Weights of a small transformer language model: 9 layers.
Each number is 128 + 32 x the weight over its row's rms, rounded and kept within 0 to 255. Layers, rows and columns count from 0. The size above them is the row's rms in percent of the matrix's.

# layer 6 MLP down (transposed), 1536x384, rms 0.0499, rows 132-156, columns 192-255
size [ 98  87  88  99 105  97 101  95  99  93 104 110 104 102  96  99 116  97 102  94 107 104 101  98  93]
[[ 56 184  96 125 151 165 146 105  68 148 163 127  72 157  82 120 213 146 147 199 136 135 149  84  87 174 115  97  93 111 145 115 102  98 153 156 169 145 119 168 110  99  98 135  99  92 159 140  81  75 107 128 133  65 130 134 130 138  98 112  78 114 117 112]
 [178 153 131  84  68  86 145  87 138  83 104  84 109  97  69 114 124 100 128  68  79 171  97 146 143 154  60  64 114  69 150  84 202  83 156 174 114 145 122  80 162 168 125  99 144 155 145 143 144 215 131 158 127 129 227 133 116 124 112  94 124 141 117  80]
 [124 101  70 119 162 114  92  68 106 131 155 129 121 133 142 144 186 190 116 126 132 146 134 145 138 152 102 106 103  70 126 151 126 136 174 104 123  60 143 123 126 153 150 184 102 136 130 131 100  94 167 116 122 124 145  99 142 130  99 165 133 117  96 155]
 [ 77 172 200 160 134 125 153 102 167 114 116 109  79 130 111 138 105  94 126 146 142  64 123 163 128 163 127 130 136 111 135 118 151 150  77 138 126 138 176 141 102 136 157 130 154 159 165 117 130 135 177 103 156  77  79 184 157 157 172  89 127 120  82 107]
 [122 121 107 120 108 146 146  97 113 162  89 122  84 139  93 171 114 131 159 132 115 173 190 143 160 108 143 146  71 141  32 116 193 132 132 178 178  64 119 142 103 149 138 165 127  58 148  84 131 129 107 155 175 164  73  93  37 159 131 121 120  77 111  53]
 [158 121 102  88 134 176 161 118 103 126 122 119 103 136 113 165  94 148 127 118 143  91  91 147  99 113 121 134 119 121 116 101 186 176 155 129 135 129 104 154 104 121 127 114 117 114 156 133 120 143 182 127 159  90 132 157 112  81 176  87 128  81 154 171]
 [ 89 104  84 150 107 101  87 102 143 108 161 167 149 115 106 129 166 140 144 114  85 112 133 134 126 135 159 129 143 167 164  93 167 108 148 173 149 158 148  91 133 115 144 121  82 156 127 165  90 116 134 116  90 119  85 106  80  92 160 142  92 179 110 159]
 [147  94 179 153 188 103 110  76 102 152 158 175 133 108 122 106 113  72  93 124 133 162 154 128 105  91 142 154 107 123 118 120 120 140  93 103 143 116  70 180  89 158 112 151 114 103 148 178  90 138 120 100 103 108 195 142 163 114 117 132  84 115 124 110]
 [137 129 134 110 128  41 108 129  83 107  83 137  98 117  89 118 132 107 148 148 114 113 144 127 107 157 155 159 138 188 123 141 122 161 114 150  98  54 117 108  99 133 108 174  86 100 120 105 134 125 138 187 185 121 135 130  68 135 208  69 125 114 117 162]
 [131  85 109  96  83  54 105  37  83 115  87 119 179 144 118 192 130 187  78 128 153 104  99 172 131 117  73 105  98  85 130 132 116 123 142 142 168 105 100 146 137 114  71 129 103 160 224 149 137 117 126 184  99 132 121 141  86 138 134 160 151 101 119 118]
 [128 145  83  63 112 140 112 100 159 167 164 125 108 160 206 131 118  76  91 130 134  90 139 124  86  94  76 128 126 163 113  93 140  92 162 139 186 133 101 129 151 156 169  73 129  87 158 140 132 137 136 117 130 102  81 139 101  43 139  74 176 167 154 156]
 [119  79 171 124 128 107 124 114  61 120 158 142 143 118 140  95  72 133 168 108 116 144 123 173 168 138 172 152 116 168 160 125 138 146 103 124  64 106  97 159 108 126 159 114  96 117 109 102 204 132 127  82 118 131  41  72 143 121 125  78 164 119 126 155]
 [187 155 144 187 150 172 127 177 113  84 135  92 126 154 144 113  93 139 172 143 188 133 155 223 108  82  86 167 154 148  66 119 120 104 100 170 137 116  88 140  83 111 151 127 127 189  91 124  63 121  86 110 180 131 112 100 155 131  69  81 164 149 126 120]
 [123 153  78 165 175 119  95 145  56 144 133 125 110 129  90 126  94 122 152 116 152 130 107 154 108 111  75 105 102 102 130 196 129 126 161 119 121 173 101 118 121 113 125 105  55 194  97 106  82 119 171 161 148 176  91  80 134  99 202 117 162 115 134 160]
 [127  97  81 129 133  89 119 104 127 134 132 118 133  82 128 180 131 120  99 194 167 163 140 183  91 153  67  98  96  95  34 130 117  94 147 132 124 117 160 105 172 118  99  82 131 118 145 110 140 119 154 147  67 115 109 124 123 166 113 122 114 109  91 149]
 [116 156  96  81  85 150 104  98 122 155 113 134 101 161 124 120 190 128 129  82 136 149 168 190 131 179  92 120 170 122 108 163 138 120 127 146 163 130  69 103 119 125  84 146  78  75 111 155 164 114 170  85  81 188 130 152 128 138 161 162 116 172 113 120]
 [ 91  94 130 146  60 125 163  90 146 142 128 150 133 139 117  72 140 175 142 119 105 105 125 117 160 102 188 107 121 131 116  86 181 144 123 155 124 120  88 186 145 133 119 128  71 101  62 115 134 189 125  96  89 132 165 106  82 116 116  87  90 132 146 195]
 [ 88 151 132 146 175 145 127 156 103  99 112 129 134 152 155 143 181 133 129 157 107 134 164 127 139 127 101 182 174 121 137 103 162 176 203 148 143 115 144 129 131 133 118  91 116  51  80 162 109  89 135  69 143 119 122 136 128 122 131 207 167 107 159 128]
 [111 101 116 138 106 105 199 176 116  90 110 144  79 193 158 128 135 127 158 183 166 108 100 109 139 111  97  82 158 159 101 142 110 185 153 143 126 125 102 114 122 168 106  72 170 159 144 137  76 162 109  94 150 125 160 138 108 141 136 108 145  85 177 144]
 [ 90 151 124 158 147  80 112 176 189  51 100 123 134 136 179 126 122 123 150 144 158 150 114 127 100  93 141 140 185 128 153 125 184 135  73 163 122  97  86  47 160 111 163 108 170 111 132 131 148 171 107 141 142 105  91 120 133 132  80 136 157  97 162 134]
 [128 108 132 140 127 118 138  99 126 181 140 122 109 118  92 159  44  59 150 141 174 132 131 128 179 162 124 148 153  67 124  98 141 126 115 130 140 120 121 109 105 164 161 127 198 116  85 102 147 113 119 116 141 138 117 120 141 154 130  84 114  75 147 147]
 [104 117 159  99 123 171 116  57 106 138 112 147 119 110 141 127 106  91 114 164 129 132 141 125 136 115 165 163 126 114 113  96 192  53 149 170 122 106  83  98 140 135  94 110  93 111  99 150 179 174  90 143 146 155 142 130 125 143 141 131 112 116 127 169]
 [115 155  98 115 110 128  67 149 179  93 179 134  91 126 149  97 124 144 126 157 133  79 158 130 106 125 142 129  94  68 160  99 102 124 134 100 102 133  84 124  81  79 140 114 103 167 165 144 139  67 159 163 107 178 126 144 108 131  84 155 140 118 149 170]
 [167 122 127 119 106 130  72 107 111  69  86 122 110 148 207 108 101 117 132 138 162 177 163 124 136 212  69 151 124  81 163 128 113 171 105  85 152 151 167  93 105 121 138 110 125 145 105 149  76  87 167 159 120 143 176 110 163 154 162 105 144 126 152 139]
 [ 92  95 101  60 139 137 136 138 141 103  96 123  89 166 199 153  83 170 139 109  87 171 121 105 208 183 127 121  99 138 111 119 136  62 122  88 113 175 171 104 159  91 121 170 131 146  90 116  71 120 163  89 148  81 183 153 128 157 122 165 120 120 120 100]]
# layer 6 MLP up, 1536x384, rms 0.0526, rows 133-156, columns 192-255
size [ 95 108  99 101  94  99  96 100 103  94 101 109  95 101 105 108  79  97 100  93 103 111  98  94]
[[122 195 146 125 149 153 141 157 107 140 143 107 100 148 178 144 102 160 142 169 109 153 152 141 118 157 132 124 183 164 153 122 149 182 106 113 101  94  85 149  74 159 127 114 146 108  61 139 100 194 163 149 102 158 145  74 140  79 183  84 142 119 134 155]
 [141 157 145  83 115 203 170 145 116 190 148 134  74 149 105 125  77  99 147  85 135 155 177 135 126  86 133  96 147  94 178  69 155 129 137 136 100 107 114 174  74 109 168 103 127 101 138  82 125 150 208 132 106 166 138 195 139 113 139 123  97 135 126 136]
 [137 152  88 117 127 144 138 136 156 154 101 159 145 120 105  49 137 153 136 117 142 140  98 137 116 148 102  91 115 118  99 102 109 131 159 129 180 149 116  83 118  97 161  89 120 113 112 116 111  77  93 129 166 111 123 120 103 125 126  87 213  95 149 115]
 [140 144 157 169  94  85 142 173  80 132 134 114 116 177 108 117 132 108 140 187 123 135 182 176 157 108 142  72 110 116 103 113 176 139  94 155  69 101 127 110 176  86  95  70 136 154 150 128 131 146 127  93 114  92 102 131 110  89 107 141 102 183  75 175]
 [101 185  69 152 160 127 145 181 129 129 135 169 129  98 127 136 118 104 136 179 141  97 154 150 113 195 118 110 112 160  94 132  89 117 164 190 106 107 120 110 126 132 131 103 128  88  92 171  95 139 139 106 173 135 107 122  90 144  92 120 104  71 147 156]
 [162 149 158 164  90 159  98 173 157 135 119 169 107 167 136 160 111 132 121 129 120 128 117 160  82 139 120 154 118  67  83  68  99 122 104 149 157 136  57 151 156 130 140 104 137 120 117 212 162 164 136 138  89  87 102 176 180 194 150 135 133  81 136 163]
 [144 130  34 117 106 186 135 157 134  91 127  63 134 151 112 138 145 130 150 118 126 128 107  82  62 116  91  95 117 119 111 160 123 176 153 115 163 116 125 159  82 112 103  86 138 130 150 109 158 108 197 166  88 141  98  66 158 124 111  84 178 124 130 145]
 [158 132 193 113 116 135 218 133 135 135 138 129 129 215 127 104 115 125 108  70 145 133 144 156 117  95  93 119 168  97 121 157 149  92  47 136  98 123 157 124 148 108 123  65 127 178 131  77 156 130 149 100  85 108  95 105  88  97  98 112 135  97 178 173]
 [171 135 111 146 125 210 115 106 165 116 177 111  97 153 126 158 117  98 156  77  93 178 137 146 127 107 137  94 147  92 126 130 106  95 122  94 121 191 145 187 136 154 124 149 170  98 159 133 138  91 131 118 176 127 131 170 106 151 154 113 110 142 108 161]
 [161 139 157 136 158 126  89 168 134 149 134 133 115  80 126 100  56 122 111 143 106 161 126 158  70 143 181 179 168 145 170  75 134 121 102 143 105 197 129 121  84 140 160 134 146 123 184 166 142 127 109 164 161 117 107 168 132 129 138 112  96  91 163  96]
 [109  88 123 125 121 167 150 183 151 157  52 151 153 119  92 146 113 161 123 144 147 151 160 104  88 151  82  93  98 132  86 128 160 100 165  85 144 132 149 126  83 126 122  66 158  83 131 131 151 122 100  87 127 161  96 132 151  80  98 110 150  88 150 190]
 [ 93 114 146 134 106 138 148 139 140 178 152  84 112 122 143  86 111 143 105 120  66 136 122 129  40 109 141  90 121 169 101 144 157 118 115 111 149 116  76 138  47 126 147  59 133  96 142 119 118 184 156 136  92  81 103 108 148 135  71  96 130 115 133 162]
 [115 126 179 143 180 165 153 184 113 133 104 164 136  88  25  93  72 113 183 111  69 146 119 123  97 118 166 122 110 118 110 129 172 124 113 121 101 114 109 115 167  94  95 103 137 159 111 113  83 114 132 135  42  96 119  85 181 178 151 137 127 162  58 139]
 [129 132 104 115  79 119 138 132 145  61 190 188 127 170 139  84 103 148 163 152  62 164 129 114 111 157 169 102 127  90  98 143 187 114  92 116 101 116 127 146 128 150 143 156 133 109 146 164  91 148 145 118 123 147 121 159 109 110 157 159  77 106 189 140]
 [111 140 134 139 214  93 152 147 168 128 144 113 138 181 150 129 101 104 149  85  91 133 108 122 169 113  77 133 130 115 126  82  99 113  97 142 119 144 118 178 158  92 166  69 154 164 144  40 145  94 115 148 153 110 129 126 166 119 100  96 135 103 131 149]
 [101  86 186 136 146 126 176 145  70  98  93 125 167 111  99  96 119 119 179 143  91 166 158  56 189 152  66 168  43 121 126  89 170 114 140 146  85 127 133 114 158 183 142  92 105 133  74 127 103 145  98  61 176 137 137 107 153  83 133  82  94  99 165  91]
 [137 102 102  88 152 161 181  95 171 168 110 180 162  89  88 134  92 121 205 193  99 172 109  82 145 131 147 142 109 132 113 109 107 108  79  80 148 149 102 144 135 143 144 139 167 162 136 168 120 145 110 136 150 105  54 129  95  77 142 116 128 141 104 133]
 [ 66 204 106 181 100 112 105 141 114 106 155 128 144 108 154 130 118 147  99  95  97  98 152 114  96 174 110 110 109 145 148 163 107 123  99  59  84 184  80 124  94  86 144  70 133 119 160 151 168 129 142 116 126 123 104 124 123 186 102 135 136  82 113 137]
 [115 105 149 175 143 147 155  81 106 132 133 123 166 119 114 152  85  65 150 115  99 160 129  87 129 145 135  48 120  91 112 136  95  92 179 136 174 107  88 101  78  94 171 138 116 147 103 112 159 159 164  61  87 131  83 116  97 154 105 148 157  61 106 123]
 [106 122 139  96 128 184 151 142  85  93 105 142  71 127 111  96 135  88 141 153 149 124 183  99  88 114 123 133  84 113 167 156 126 127  94 148 124 118 103 135 126 180 120  90 112 119 102  89  88 190 144 114  86 154 107 109 100 101 125 110 161 102 160 162]
 [ 96 111 159 100  94  97 109 149  83 124 158 181 123 153 109  84 101 105 111 144 145 157 146  96 123 175 115 125  64  97 137  99 134 138 158  90  89 113  98 143 108 141 128 111 242 136 144 166 100 111 186  99 119  94  83 156 164 103 138 110 114  69 209 155]
 [136  99 185  76  94 133 206 178 111 133 188 107 127 160 169 177 159 144 142 135  79 140 201 147 138  79  77 165  56 129 112 140 148  94 152 104 119 131 127 168 134  77 140  82 114 187  77 106 145 190 126 103 134 134 142 109 126 145 174  90 110 112 161 117]
 [111 156 125 137 138 113 126 139 143 107 161 112 187 112 124 111 109  87 106  66 106 162 143 134 128 122 149 123 192 146 104 105 191 205 171 152  81 156 114 144 140 176 129 101 151 127 137 145  80 160  91  76 110 133 155 174 142 146 138 138 139 165 128 171]
 [126  93 137 115 131  76 112 136 110 102 103 141 167 116 113  78 118  80 103  61 117 158  78 100 117  87 110 123 140 140 129 134 161 113 130 109 131 205  93 175  89  86  88  90 120 115 154 142 122  76 107  98  89 118 133 176 140 139 104 126 116  71  57 115]]